Weights of a small transformer language model.
Size: 14 layers, width 128, 4 heads of 32, vocabulary 1024.
Architecture: rotary positions, no biases in attention or MLP, tied embeddings.
Each number is 128 + 32 x the weight over its row's rms, rounded and kept within 0 to 255. Layers, rows and columns count from 0. Numbers have three digits each. The size before them is the row's rms in percent of the matrix's.

# layer 11 MLP gate, 512x128, rms 0.111, rows 365-401, columns 0-127
102:113119192105168098135120141155158131133131134139144177165164111151101133112159107107178193099084114129166116139085136137102138136219141127191069174105104097059145123138166150058111180135116093164068145140184076094108086139108183109146115162155118143122090133128113104140111159127177112145125120098080126191076146110162059135129157157089184097145150102105111073116152144076147131142097
103:105102149095088121134147119114116119116109136154116132111133095144183150158112161093123140085103168135147155170188131121082140137146147160052153109187151122105116090121089116115137095099126049080182112185104138100141149093126172148143114120084088145185155118130120148076090104071108134180143063135060099120149114191153187097099119099141085077120203114069169168166173121107141143131129
097:089140120147135108154160147094092143073132116082098140112159037115120171129111133096161128138142108063091220164125137076114123102109117075128088083124132082161072112095141112113156104096126144097141115111122177177182138167117167110176137127140086123116142165112137064099068155157104134115102146105081089140126123102147099180160090060074138172077166159106110073130093083127142140106150
103:166086110157156188113124139157092157181129108143200136092095054161145102164139115119160124157131144163148150108179102141117078131091151119112151077185141140129120173111145109143117062079146133082136133120130143148139079117197145137138054100156081134111162181133121145185099079120128112116038129140100127067107131139076107131142114126120124127118119139130172111117142242123156086164136
096:067125172155163115147085149081105110113171149139166133085091150113096115120089167103157084098098210139201141149088095106145142117156127156137106160100124171114106151126115153106142144142146151081104128128141154125162170161188100183158113101185141065098075213097143153117096152143106104114117183119102106076161147115113132137168136100190069127158117071090107134119190157179101108118139
101:117116117149129131109117131158115104138081138137097126089090088224145158117140089122112088076155128134137111161131095099093068126145167205113189149105131123108111142154146094146107129098113153097156140160099158125120113159079088106101134177130095133104108088143148117106187147155165218180147135160151156152165187135064214140100162146087168148166181124082125148151073138126127136097187
095:139123149058093113111126096122112136093118135120108145175167105127148178167133125128175111141151148127214143151172121172142109100216117163063128096122108070122125112161153088109152120153119160105193129150115059199115095085070098094147101108111149149146119126171155125115158104082135115131127152090091160151101196064074099133138101095112101182104128202096128126139108156140088136163163
100:145114106120094091166159074089139162132123133134116112103116120073125163099082131124183139134137110155168140118151150111148158176098121076075131175131192099153147113216106132161080126110153152093152082082172152129122174099170146122110141159105131090113096142090166125138079125095123097099090122082210127144148125156114112160103110196112172117172099239069177107108143124142116093132112
100:085122130152119086180087112103129132181139133108117096084133080170147127135193046113121130121059080158106178147155141063096173149132135163172140092128162140150180080122113141060180149096093142156185128105130109077135118082158179117153119115110118065136117110130121113112199112168201140106108152152131107112119138127082125152149196122140053087142138104118137153152124129109152082121166
097:140101162149120166137119151104081176045106144180125135144136149100081106118091138193121122144135099162127130133084114140126113117111148155154119117140059106123076148101070172069109142042120114167149143143181165146156080105147147131137108169151138210089134097132179151128112132041123142098121109158164168102146148134144139142164151134124122085167084133140109181183127101103107146207068
093:187045142062125108085158104084150125141097110112135113073115096155162096136143157124165106134150091087106081121113078145162192132206145106154148087115160076096167126127132100089095125162196114068077151125131119180108103121103123144133111115051140173155174117109135085137160161078114142191107149082121111144118098071136154123164128135131161117066132114086141106115137174160160136156105
100:136185099124150124067107113067181137106173115092135103146113102179148137167109163168104137159096114064116193118145123099138160151100136156142118099098087121133106178045148112133145109115182145176177089144112113131093137149116146148105150077141109093124118162111077151125108115131068117143166088090084105131092116099075102163193107119076115152157136054120179154165037110106107143128103
096:113134111129203119113134135127101141139116113105085132148082118093128091050191135182155110115117114088102157127120189072128178084100176120182132139138146160123095125133103165058125143089109138188207145201119190186130154087094097145121130129159093110145108161142156104151138127052170142121162158136149143121099126111169115109126118064113140115103127122137055074151135111114083072126155
098:191113214081130107138175098115108106101138101074121136114118132110190158119114098150088114129140108081117070109182116141157154181178204117103162134158133179183126139112165125168142136118172092128129171161086120192138170091138137162111145138085177080115132078158130071109073071127141101124096160152067122186138151159078132152112160160115080115131109129151130111082150149161148151155136
101:107144110087190098135118137107105145102105198129138149110089103110130133102168127153117091122128105081141091112174104143166097148157143128139163143134146069182158162099071160083079097023237109180145146135111165130130134154162092131177141139141144142135160184152129136162117149168124137080137131120150137119155076167075106092087169109150048154123142127155094091116125137142103160094079
100:143137099191135160112060112101126122136125122116139080127120100081168130112140094146132125133052089112135124139156142126142112091176190133066136158103189130151168147167170129148149129141106109111100123096131048102064087104089136103141164117158101095131108159145102158101063091083121178165100102126119158114163158043118161129078117142143137104141105033103128166080157162124156194135110
103:128154157168135134127166136158218151115121090125115141124178085132169113176102179147145138136042083128161109144132148074100137141152111112071081140086140119138094186088118123136108095069131086122128176108110238143098082090124105097138146117141145115164120108078159116117126116138142157114111154097114101126214132144082105096122131154160102202126131088155182112141134081149079167106109
096:174099171141149072137173148142155155122073101052132176122175154111145081064123100171129126165160105114083116122170057115118128124177135114161127153126127100095139111140125103138137142146120147059104109138098103111109074138128107167083184103162136038145186132115072117151140161153118140136138202115116067164063146094089132139145131139146157086168113088128112195122149099089129178124132
109:135098134162188165127197117199174151122090134161169111124137119109135114184171136139172129091143166114087124117147097151096150147097146107116090199135131177106123071112094143130095090119073136063174114155093160167170104135172089147075149126123187133088116106109118103141119126133207189134139114120107182153173128158111153112146123179075141141073153123104114135127167142197135117147194
096:109136171151132126186066166123104122173137194175132123130134109143127178128134154156125150113159092136124151107185099116056162096137122125148070104123134147209200065166060127079107108124126110044118152139068129095142113156112165127098175100191136146130126134187144165117038121115132142123109116093097141129105140157082122087100130157113096072127077086144123164145118149109128116140145
102:101156102138114144146112125091180152108132110159064124144091155137151140145116157113180141116132128091171096186124124104169165167146102129081078119191103123103145178177074160163092138129129078157170128177155088132090135169121123168112145097106088124103130113086107124189125100123162119099168135076172158180098181113130109148169122158119136139159136092148147173189176116103068179030153
095:145099106163159171130182097181125155131129149093177141093138148151104143154058139090165145132054106123101141164186092124148079115120139193150120122104174098127149075198172145119118134131084108066159099120049122091126147152115165115139108129116132100045137128154080127135066137126132079097133179193097149168133129147099083091150144156114098091170107083102146166119106075117107105134110
111:108124156119128145177169140109084155185134127140134147110101131148103130171117105191184075156147100100099153155158130102128150181146155141141142129130093094119136133105080125137128091199111068178137127126205156116182094167139157164093105117149157086138161146134163149130115125108173075135088127152089114178136100109157129132145096153112128124091201129085108150105037095110217146087052
100:130112157157121121124136166145124113139096146151122132198166144145116098190088110129123120096153132188120071161079114113110073139124115094091147197118142120106166107090145089069108110131130096106146180151126169105040146176142176151144105153114121112097135131167143175156140160123132096202086128161135109124146135139155201139140090103086153224064150144125117108108126184074142187165143
103:123186096075109189132140168173042139135106143117181093116202127123141105159143229107115128158116123123139120070173135163138138144151044160107156127127097158101133161140172097139112149136155143107140195122112140115127147096110103109144124103102120144136129137202129132093056187117154097133131165146151131153062180143128160135107141187136190136068123157138094105159078166124127130105134
102:084090106097096081139076097129149163179073137156143108124142122184088100108144139104131125114049158061099111128192152123077135150142166121161122161172089147151133169094102116163112121141129114103195073160158140122121133103103113204119133093102123079136157135098110101136142191089143193111101083158142211136110072179151115158148137158148134089147185144104099148163180121156107139141106
102:078142137138132098125171134085131171114094124135097126141185102080101087141128110122107096093183185182160111126151180172105145123121152111165183119168151120109067105122075165138106152091165123149159151139157181159090086094139181147137143147156081135117089172110104090161125115110062106157192138108065160105141115160091129155129040111121132160117106147178107126192121068065112130146111
102:130118213130164119162126144103170118137208071161153100107126088151070154166102144092161103150083122157162158112121178136147164107152106104129161124084117141093149102163130155057124102164126133129114110127106111167152062097107123108170116156132170084156153119130144119144073145157127180172100106197168117098129132184044107175089059145101119135159146048113165129143149149134156130120150
078:159116139049153026109127149086132108124136129144125109167135202189121126137071121125095153131132088107125090152156113113172110101150142127158166083098116146124109100153142105136087112097143184119087120052138186102143211133082155153049147132149116086161093106173145143158162168113107138122087112081137181163082095075106117152166121146146159126148080155179142132132105141149118145167141
100:134066081121120122116108068101137131134140153089107162180098116100186144182116089127178111179164207151200136131131127147155119138144105079104112128131132139174101113137137132197126168137134096082140139108200125173110132124174150112082098127155154138064132167194104121127197140144096129146122212168152200084127123146131111143147155107159092111174132176144135146090076120113086104124147
102:126113155101086113143133169063146095183125091122118138132147153123116163179108132154188192124073162050120157128175145117123144099081102117121140108118173163146130073152113175165128213140107108146113159104146134145095150092088134156125116155161179136123147198114188155142079145144219125129136184122144084134111133116145118126120114063176083152165133131120102124137122140133073046110087
104:134149115132063158185174095148185109119086093095088173156099123141094088162187146166155144107178146109169111084175107132089113131151078149145156069162134124067122158153106080066166124108124151101131090119115088115112128143156163129063130122147130129139105119114144147045115144106167151135126146140161119164113098139108162127148101152138125155165081045207123131100171085110161158198137
105:134096144141133110098113106161100108118115106045132163103129120146120099150084092100119185157129086183114133140169172167166128121164135132074126098141124114152071105107135099122101126128147157161155115147135105104117097156070166138147066084072107128117175135183075113131178013124144112177077144074089167123098146109153140108081186118067070151166080104128174142138138110126102148151114
103:105155101095101105122066142133179141145128095109027085161149096190166106163102159133116161119088146157116133176135106082108145175140094161172120112115084074098152109129134105133143112142099149012116144101134107181095143163100190149159101115064143094138107131142113140094105136138121113123106130130187130125097137094107161080062129137131155134088142129166049117076134091087167135112128
097:157080099063144162147097119150122107138180160097138076175113100164105076054083114163117146124137167177169074096133128095082165162131150103120207139136183128100095120172101157127134099169158118115169146125161164075111107120136115156189150109117090161143124206109139172087140135102177134086155100150149182142146103125149121076167081143164100133140129102126163121127101088131180110111063
098:088110192122149096119109179121125135145154088212126110087070092127150113132157173111114174114099167115075117113134126151120119115161125144113110118119110104100106211110087132183123123094123063087179114103159099135063124146117132146177154231131117128170082147129166186170156152175171123163131127113121190124128101174141079079100119103085080093118087093109120145134114172123163135141116
094:105150076166117111082120163047225076151136112119130055137098087169127111117115162137143050160153118167182128157117153137127115114148130178163132132126143152138116047117124152163116154085099111120030137136150135142138139114130156117144087142059101129098165137151090166094190104108108097152120131107086159091157115160153154145136094114149098169172145136115119155155106065138151075133162
# layer 11 MLP up, 512x128, rms 0.111, rows 365-400, columns 0-127
090:130164139147142212184125140157134129124138140146107084114098117199052146174107150141188143105163174118138124115139100134100141136156147153069134191110095080153116136151149139109116142197119097128111090078153065150139119129132129155114156110120127194133071130106020134122097082095121116126148089159137142088092116081081175084107133124115134119123143116047159102171135169170114115169144
103:123119096168115077154136154128123143084109158153118092172119099090138104143119101121173120123126146139127165114132111137151107055068125071185182197116118122195110133055237139127103136100113154133110139135152110060102086129099102157081119166116100104115106099114114145127126121157140084140144110123102101181153134099102151150085110197153106096127081158123058160122191123128119200088100
104:146106128162143156108133145085151133138116214129192078071141076135128120105083158075092117167155123102144146109128089101136129169115137111115128087127105109127202160126085115116082104157140144164099184152158066173179172113143164149137154191105128146087138130119170114096159158183131139165038127157127092140140142165161081129158111108114065129065122117075148097161150151169143079155141
102:094103183148076132079133192148150157145144111086105085162108136110115160110144125081132187132108150140123130088130207116132165157135160097137169105131104074150140161144138104115097217163147098147114128140113128078114195148136147103156108169119143112146091088149152103139132168156194125083194121140079157100071142206148083109116127179175164145115180131093143114099154140160124171068125
088:099162137151130152125183093125054162153130089134153121138125101119150115129074171091105129131137126094092136119126103133110118121120145100173151148095136142104150140085092183176151071100222189158156128155073128120199134118122150123123103103181107064160120180085076102086182184148156170118172108113127073158149071160100077178168146119174131115092135154091105132101141123081151100143114
096:105161142185122101084138149107133149099099135086127157109117091156074139114117194111163127151183142119122143088123148116168145112065108054157169134110107102110148165140124107161066168120170129136142144152159161100162097074115116137067143154126045127150160096134123160095107111110163100152116156170067120134144109162132180183105188096103138169146171186053105100137140147054106099092143
097:119161134161108153101194184126136130088133120114103181145168118165123126122149165205124102157132143145177160123127130176072108155177114162127202195102123062126122074159107149132145092113128160121144165127075117082078069187120091047141143108126166104115148080130168157133094120130117194106133134128134123118093089107180138107207150088135109115161124087188151096127123132098101137110112
098:077195108101204114101111171138119121092103068090154117135121113188157156092150125141129140089081160147122124148106192108165133091158143129130127130115100089076113115079181163145145107096120122107055077166155097105155155084124154110132163098117120106133177096169072117109171103104125133106128100086102121105135064169091148173122167148145156126123114219071093133130113156166172101104183
099:173129134123148136119174113078087153185111145075172124134117125126095110140127158132091117136142130135086104199086135173150135026101171102179121090077117059138103087122137143154106099173102123041172086116130141141091144141192156097173127136140175144133133090142119141136125140099094085101080133115153155135158169098140149083065115113161156165098186149160157179157162099165164123125155
097:156075137118075156093094095165098202152123129152108109178154098152094193113146128169174122123175159152127118103110155119113122136165142133169096155116136119160110147119087155115102091165134156117134185143165157127182090101114183159127082170110180125169136109124107163138206181131150099120150063156094123133118094177097130129150138239113144118070079142115148140139128161162200123156109
106:131153093175103175103110122154123090173162152118143146080173174143104113069106161158115107131117108104176135069141145143168135141112154036155153116098159111100107143096164120106047161132153121163171077166133158113082097146128092118160089147141174120073085121099178172097123106079129143107142106099171125144079157180146145170140071083143097140191147119108110063109113121064118154145153
098:137118134116166125133115106092092147104186130098151107195154179152100111150189125109115171125101092114142161082091161097143103099116133182148131150083127168099127094137151126120164037074181178103119124135133171106131157067150149146146135137075143171099143152132124064077088046096117093128187103142143066134080194163129161153177107144119121124177098133132163128084129117105136157162093
092:102086115083110132104150150163091126164141098155164147126163145147145084121112119200141075109126102099174130172118151134154151165129129080128162155188137134150116180118056145142206161084118111083104097080150124127167088159128141174118116092125139114113145100136098115186138117148132103119125116146111104163132072127213204102107117131155133137203146087179076127178091065110082176142105
090:134149130104126106113124125100189171212131120122163135138101069130170096131105121119106119152142146113134115184116156175169153090138127157073163078135153173055124171125113116181135121144160216159121066131194048115098160145186087130114125140099127153137088122131115146127160127152161119122123135147079140036070165170092135133167121120126156112126119099106124125101129152054161094173101
096:106131074114155115136160120109095063100107161146136118082123085174092135094078089058082104087134117139119140129112119098069132152127154080156134111087153121132111147101137187153064130113146065146136164154138146091128113097156130117160094109122126108139138119141105107094067102149141092148076114094134164115104115175088054200115112021115139130125110168187165137062151136118162081156092
103:138146161086073133137141110042141190214113083193110092128110136114114163156144126139143119118148135073125106153118173155122129129071139108104052110019117154150155155094127117164153148138137124144112098134188171103109140148104092125108071140162151160160165132098084125134159079100170126177064104148095142127110106135180153145114090108121143103106101156195171115145116115122119182115101
106:146119170094130179098150122173137165115147129143137114104112124129176099108162182102192124161126139083171128200143154113123133157140105111106105108113117144154128161130161232121121108152169196139089114100139109190176164135133080060111168144103154163119133142108154213112131174163148124157112172103122134210145091134136114081130078116088083144101110135125175159164194125156107163128166
098:160154121112143122129110062118094119116148098116130104173125099101093151111115141099123140141116122118157076146142173136073220185158102171185164034102110094128133184153100095103141119143126134088172097113151133128135124191104150114176135142144145117089105140109141127108071141115152124130029131165122140145148121158069157116228134153118145126068118149104079102160185162128161131130181
106:108123065106053168135158091098169150141166130136107123167129124110152129205142157101148099058106025118119141179105129146149055179156188126096114153118072184116091142118131072081198121152102125156140100066164140146099123090118183129169064117130169154153115109120147189106127148120110124127131152144148107137092157147147112124106161150117120066147122136089106154113147129106182121123112
093:174136130143109101148117128126131127093149092138219133132083144056104143149120100144146058133176189145148111160141094101093101154136182125155126113119170117097122077065160078153128130149132078055141150140163121150114105211135109112111089172108099164119102116158143131160165167168105089165087136107127156136163122088136094085103099086116176146103149124115146137117223149073164086121087
097:140125109123172175132098174063122116111156147134187093127083072191118178108099175127079173166157086187126079098168100066129143132087119095085195093094174123159138116188123100131107124119154132137143172110140053117151102157130118126165157114127097123104075105164146139143161090171125163188119118166113163108133155129160105113105179089149162093070139111118117153062117100084139140124096
099:129179164127105160124092170153117126120182150152204066088112132149143129100143144052148147108140171151152157121178107047110137151113104131139150081149116118124068162123118140077167134142177067113111097094092118186153045154109112077136104163123129133136174095085135129114122107156181096070068181146119168088172110124160135131121167138121135140124142135124167127171176128176191125164143
109:086139149106137158092193172078112148080128182137087107082155137127084138136120097096087166161106102201120191092101106105105180137162130115132169152079102140171087165115085071085065125128099134196070127121143106133168071143125141157113079123100109141165104132139144138160108164198080137117068090134115111116105123184122106139143156122179097164130139132085105142154073151121153149141087
094:106099157182152136164123150108144149147137096078078144032162079187123163078166121109134089112061133173146116108071143128134153108139124135149128146178163103132124140090155127083103150127144093145088108126125105135116148148182133116209150119081115158069143126127071059129132163178122148202152096079086119116079133116166095089132110115115107113158133048146088100128156081110086138130129
099:169127107119116136140076123148198085115100151146147168122149127097120112082174125158168150121150132164113127109107167150125157164095106121141187100063119088144138145143118165069086154154073139134087115155146156141194159099053146067134083123168160144112146134069169063111125156098106147122106102145125107185076061107090137110170199103162152113105128146111173121108151186134145143094194
092:148172085143129136145100190082147092074088196191128107151185144184196142219113108074182135106155099147075095102084133123131134128140139128087131165139125074104136133104124169096157157161142054090126184110173139165140129155113115119129158159135110183115172077166121095150117101111158124145133126119153049119130107121101140165150092135094118137086128111146117076117105132115125108110198
094:183120128172070053160097136087117147125174125136175127117124057139109185182149113167140162113115130091107109077140127136104096191116171118135080096093095101094108103180079128185110150135093093153092089155159154122154085106097119109158180143132170139130110142104133073100068064158102122151168174088168094135124140120126212129133122129170125178092135113076123114124114109113098163171139
098:139141147109095093126103131166149110114092081100093167104089122156157075166106150145181126174148093143081086077118125108151132107184122091093114127124118171130091083136120178145123125160129141128128125071186161117186155125127115114129044139089106069146101198119133128106122198117155140171158131139137148138161134164174103168110076123095186120107080115087099183123108191189131198121168
105:160154125146113114091114093171154089064133034150128158129099158172083161145119134147084089138118131112133154125142139113104061107157189128101120131075129186087090159064117121123137182164117124121096110105155133151116129139154095138119172150105116140102116165075083059125132160131067142156119156154095135106142141167166062100186110103131154079153127176159134138201137165170115183075162
106:124078164124063150139138033106153126133117137124118122129100103140085121114054095108136119155063147134141114142091120075037076104155120151104168131107155134097100102119144060128091172149167122127141115080132111149167115151154212157158092127079090144103148138184111083131135129146101113121114190147154140089167162095142100135155167096095183134175153123173106120056098154081120114132118
101:099125111148095168143057087108112142104158169142126153134152167159083082131184080123129122119150132103133118154167149079187097139094193119094066129111182144113113113162111112135105090123140109070095118166096099130161116100126068179097146103192146134123134096179114115132083047200114141131120111101083162106100112072142177063118153096109142147129045118066133134118117128125093108109131
099:085164101125146130096147110169148120158179153138125103093114174105142114156149121105076126149136096153120109134074177100082127144105154107121164141151092106170079123089115130120126102110137114033158096119135127171137081143116164126081115122119154110147058153129097139181115125131101148130150086058077121117125186141137133083105143051123120088135128092117119082064102154094107106007067
101:155080216180087103155108115127135142186089123161091075130082137102130134130121117130089144082145112196177084113134182164109132176135147145105088122129112135137156107083162127083099150136133167131068136129144143101146115102111133162092149077135103107092176117085151115136192132057072120160132130148111098205155151141137121137099128165222099121142174106150150173143142145129110140071183
100:149134119060120214154113085062103105145146087085145131146104096113101102118105152117137173093135169069119124127116128090089124121125116132126088163116100121115095131131148136169104103166107209158114122122119139145116107101127070106091173130098098157158182141151063131119160091092127080101080119053127109107096161132139165172118184101153031154121065120121107114158136140112147212152144
094:145179062137171119103120141090095110124157119127124115099131147200145094178129107109066190116123108131162118161131173101150097136105094173127185135053093095141153114149116186109185144123104131156127116119059052152136131052090097141100138217104144095141115133114134184173125131106119142139115190132150118150105114126147133165175145110116158056097130155103075142125116080146097166167134
096:106109119134129162091078067156142202104123107198124066126159105206094107084139144142149125096125097152152171165079091137161136121106109103106124138131133114088120097187146162113156092163112065168150084155149108147119126121067169117107098116170145072123130182120101131134125084026166121177145130121116147060139090156137150147176100166126124092122151109149102138163113143117086126189170
# layer 11 MLP down (transposed), 512x128, rms 0.111, rows 365-400, columns 0-127
096:102078146187106102096134111132059109113119103116105111171174173103147179110110131131185117122147105191145139172164163156160125155172094142066141106143131153136150120099137157164165108066177138147184148141119143082113133147100122165097082158061092091112144082166132092148099104112096214134116098102103185147166119148128135119138123118171096146107171140155220115140105188102110122183143
105:125134128131143108163122178093145108072079093111128167167085116088128122142158101152176141176143098135129146114185093060155070148138162131075110095119166151130159131112102168100172161155137095068147107115166172147136166165086133138166106119061131132131136156163154146056172150105116122101106113171148188065086152132165104175142100170112128129177101173112133105089099190091167178082112
100:054176155119075095137148121152106114085096119127156137065111147069084093140115152109069104135145112114150162133105102133092154118149149093111172164154087089175150131102224114123154151136170126125119109102142139135147114159085127042143095143184125111049121106133146175110102170166066117122115155125155151090135170116098105186107130107089143157159130186201140187117090151132122122109097
098:138122089167119082091154056119155145097119197091133139120048109092238126067157169098142134122066137135114141129120133139128121125116140135153119079149146136123166162165089147108211115100209121128122139153145103139151109086134082181140098083118112159105145166084138161102088160138122149146080153157073120120126133153143111162139121128077099130110085140077115081193144108097171105137093
096:046131123146106138112129150162122169169088081119142170150176091092163178067123116140059163091091089108203101070116170157136135139123162139137108165128127154150159157141126141107167101136142107090113145086169153073126096093154126157120117079127139137102135163105167149123142136079158122123137120145127111132075093061110141073163142139058179140052120093078062185158137126124103103146146
099:138106085162127131152083128098138198094119151159187124100111142117111109099141138168118188093143088094091161108030128174114158143102184128113125124128179088152164114134171145111141074113159056108103118113211125089102080090090075089137139174141113170102094175164103182110156097102122129045162149132114147096184142179075126107161090142126135142132145131153124138139130123104159150135118
104:172144166096116132175104089166189126118140197134157168141156109127162101086167096161096147112182160172085135154076138116144118090146093119141103086097122171156141145128147087112139117109135085098153161094146087143118105185088119107130139096161170166130164196128143160122155154130050097160115125145062116132105194140119076118160100143134065166138123103048082133088198132136135086129160
103:085094156180136170110122109165164133095086219158107159085050124140142175113123161079094117141123085111131112133113105153128136175120143085134147084113160112113156130224078121105097103186100109110109186130110208088122169153102090128136141095128099111098103156109107115158137096193119111118110094091100121179156170133160165118188131111125061136146111087099140137097167129140104152177136
099:139108075079145126140155138182131093106130108113116130161096089159109151158122133118156130177135134124119116072125079149116134150198151201133165114058125137111043174141098148135143115113102148144204132100160101085157156125147171092095126173150089150115128095175077132136131139091072115156067194142090166134137081139141118142169154167155131145135175184172107121157144099176201136172116
097:112119079126153160126127114192110159110165148164121136133093089199095068156098151115150093160121125095145132119161088146152100176162128181108100087185136120067116139177135182143166138125035138076171077125140134128107148127125073111130178126119144139084100138124096094098091099130174158135186183124216156191153065131115093148109104145084119110144101096117163105129111161117141103099135
106:164088141118149095163090097104111130134108145111167130131101096060237098148172184134146124157161183091116130136115121122097125105120175148115136125118134045190141147101088104121146129166173112147057150171164106123087143146123165105077136135117118165163169151113163151108146137165145111205118167065157143116136161101148198106193133163121115101104111090066146111139116117152127110165179
100:168093112173125129111118102118146092121107139210089163145114135107123153064132145138168119102155064104045116101138082099156150075132075107153104144150095139152110087126121162106197128116131081106156113039096207130106132165106128168134103133115091194120110156178126097073109108108124111148173127095061137098129135089107120155094174138071178121107115100155114120112111171099151078113126
106:099137119172157160135178110093145130131161083112109114154089151142099143255116132143122141189126097136056137104129147168064153111119140128132111119050145154091165144128106127149108151167149122121167190107146101120124160112111152156125140097114136098115124160142178137173067186107135102152130157126166068143072106089171187120125069062116128127109126153111166138145140132121111118086140
094:116119067165153130114159089132093113110170118142146124158105121100117188133126119124114172117121136136081126130125098165121172117119129147186193093100120099143088189118088132132147102188167127117141045075118106100160102153145135185126114141140142154137108129152177159096118124129192097084099109156112073125143157113116142030117078121163053184202135105141062104148116145131095072120082
099:116050113121082128129088150156194133180089160107131068063141127089132203152189134100173107114125121136131151128151105147118116074125184140101137088154053130137137163123099156092152060104182101103125123156146173171101162140141138105110140119125115159119113139131137154149180082008095131100127129149123099165106152068156154143111135154124109086087175081121132139101110087129095139153128
101:099101149183104125143145137088100127122206165061145168075128178173088106151110157128154070162116102147114106148149111097138101133125147161171189151171066144112119168112199156121104144101167133156172149163168160123134082073105097177136145082161151088084105111150107133131149179152148126086121094082150118098137176171113112174088183134174103100150150160081090149099148127098125146180108
103:057107153141050141142115166130113195161092177135122134119104108102160153106161135122162116115077102165113112105136135193085092145104139196130082100129141166112175139089140073144127159126157168090183116095133089132154144128097135154104137140115163199117077103091157153169161162033152108099118179118109153144148107110145126125077071112120125125099113154150131130193173172126088115064147
102:108124138150112176112141125129130158133090135103132074111125189074133076135091124112070199162133135136158149102150139103146202131112167134171163113095144100085133115165136113107119106120126158155151000136119129094139099152140150100093138096143137162170127110119154139133145128091124145087181107146053120143104156055125132134124144128134133123144091166132126152147154117067126151145059
108:135149133142151106173106107108133104123130132160139169113124107157163093077163140139099106126141164130161141083164100133151182139175127133144100109109170070097089117133154140165092131101139164086094073072174111170118193137166124113079139094120087128110167148078099087114091117117087054063132129139177113178083138060094135079146086172155170093093110132110084169093098066106117127065109
089:180122097172092098128090146197145113120076116104133118151149079148075164163153173078166107118115137105154106174088083072181118113051073111143096094080132139172110105142149127116104079143107135162106120159143174115111087162168136131132161058190162096121108129151195136091148096083157078156116073142137152122146103141075165092174146133138127131120093177180125119127137130140148121181168
101:147147123153094139144148079187082158137069135119098180168125171107149110143106137182140166152149078122109157134127074133158068153146063121141179127140169120160146085082122087141174111093156094113069122120184173110159183111125166119062142107109130068095117147137080085119111108064108102113130069109180127178149111022135137153119092140126134127113071129130102097147138102129151128134148
099:157125093120072089144095149100164146104192082144206187127112111138146113156161177123097108110108122120105166171172157126153113145143166176095089183045112144123092115130121108141131096098166156080119122111125128123158151180091094137105205103112132111142150113069103112141173103186104129123076112132154101147172124092177155056127142141135146074143090080170141098118112111123085092199137
103:123120090108135171135148114126090123110161118090053148151103131115106165134133114147091176162158141129124184116100106112150088118154058135116086183095046062156137096132102148112212143136114110142149122138160146113141120108096144064102119197137090105155137146181098122110094122100122096091176148170141143178093063123102108073077080152138108157096107167172129180120105104141116128211118
099:153127174112153104114165147209105106087115095145207082188120120080154163075153091122136161119087110113109105105177096099069102135139122092137160127128067176131077146156122176139112179140143108137132146122107161142114096152164137160144130128120049215117221077129098152065104095093123111146133157126117120129094095088127103123179139115134109117146154184173114095137130132105185136131141
098:124179115131131175171087143082054150128101084112125112097076104155143098088112167109137122175163124117154108173126127139064205103136139147150074122137084155091112198135104179123126121071126120169128121111097134096142083172186106101075157102166158134107113123122114145135116139093114160122102124108094116059157086176062130035094094161073159099119116139143095131147146131096087117123165
098:137142146126137134117141083141034102184147109117109094083111169138126134134085159148126113120111147080159121132175212065147088117125167136142131091141104136093108153115118155147135153134107174106138173141121142151120148097148074137109051094097125070100124134123122156099140099069203074118131158120129097146109056127116077129162172176116153098152131159120168217179170115144197115147106
093:118140125099133210150147157147162098176139141075109072148175114095131080079108127180104103072101121150138145122106110123130080113162065170137135126130092131194102145171160135113139102056079134068187178110150081167098140103113151157146143071109102130121141122148203144110154153129153132142117113093069151108134163153140124174137111120167157104130040108121102134061126077101087156150125
103:112137123137174125119131096108073136113141200168149106126103138098161079166163134094109127114061122124108108142106169089109163108166155074157106106127079127085127055118101144127117051129161182142165135162038120151098127096131119185147146134130098205122189180125137137089176075127099092096119083119080147091108149108161103134145123173162150086101157173189106158141154114138127148134170
089:156099163108104074119104123113106119110152141173091174116141140140066115214128165138114198130171135100119112160154180126191138115125115111170143116178145129127172162130202133135109128160128127106161089086182112141152118099173121120093118079112103134194137154079130173061160163162163187175152093114139127137099158178164135086178127081166178072110094136064115130148101117131138134115166
092:114130103198120135184186113190127140192109150084095138170114170093147106177164121125132173119115183088147167076137130151115152181102131205083105142162125109169117112098134125205160175161111079105142068083105132130069084130119072128161175069152131178136112127113124130065126169143080124131090140156105121133169130158105171126142196119154141107147119151178130178127127122125110128136122
108:154134098134123120073138124195119110127117106112133081147128135109065108096088151124165080144117099137143169099123095109167145075190117159104126162073112157150139174110171125162041153107120126169097079109123099067135085154081082162131105103116092120067139178071123109152138187133142171150131142102141116097087104208121129168100097175184166129146140129121150167145154158209143110156121
102:153112126042089148174094147118080154140152158115095135161135140209161102143050075116104150079186098185152106187097154117199114113142201138153137113097170126156102163140110148181101078096152117117150145128161113110114154138168133141111165033120097145108117118094105122143160113109130104113118100188145159150160118149088111125134127105158114077177089135120153170170131157148147107175109
101:087078095161168087087095101080140116134088100074091123115130152100088146105117175108110116087099087128178097162088170198107161117136033159144133153165073113132094097174100137106127169156142167125138135096128120149149175164145154125145095168077104069148080168131169106106128102173107101100105096163158099145141187106128133128164059118150097128092159115168077091153171170147120147121122
104:084145151136141076149130082091096140183123122175141118096088137165085154093141157114164124118091124156116133162084061162142210156117081130111162119133084155143122103075156099100107112125154108055114127111109122127187155116122113119104149085108068114125117151150122107108100112124074069115135122106128108086103111146117061176039118031118126129131098129152095144093138115142154039113170
100:184128136071153119120151157127151154153183140142114104099114129170111082088204135120136128129141091096137118110196153108141078136139125116141058173134032058131092133113144116097103132120136133163097064083118181134113164127148086076085200100102163163087190086118123118104159114102169099169104135149075091146127120106176121156087203136130106123133127087136166109095092131119125121127169
096:102140175131111111104190110150117109105155135147092119095062067170168113172059139134107105230123170100116107123079174143089168105109162138107126129110096130090107113156127120150119127136140131107139086130101084109103146146121163080198122119115098160138189109134117100172137123157128174184119172094101114116134137149182061172121171170149126215096074094124107122143159155120078091096139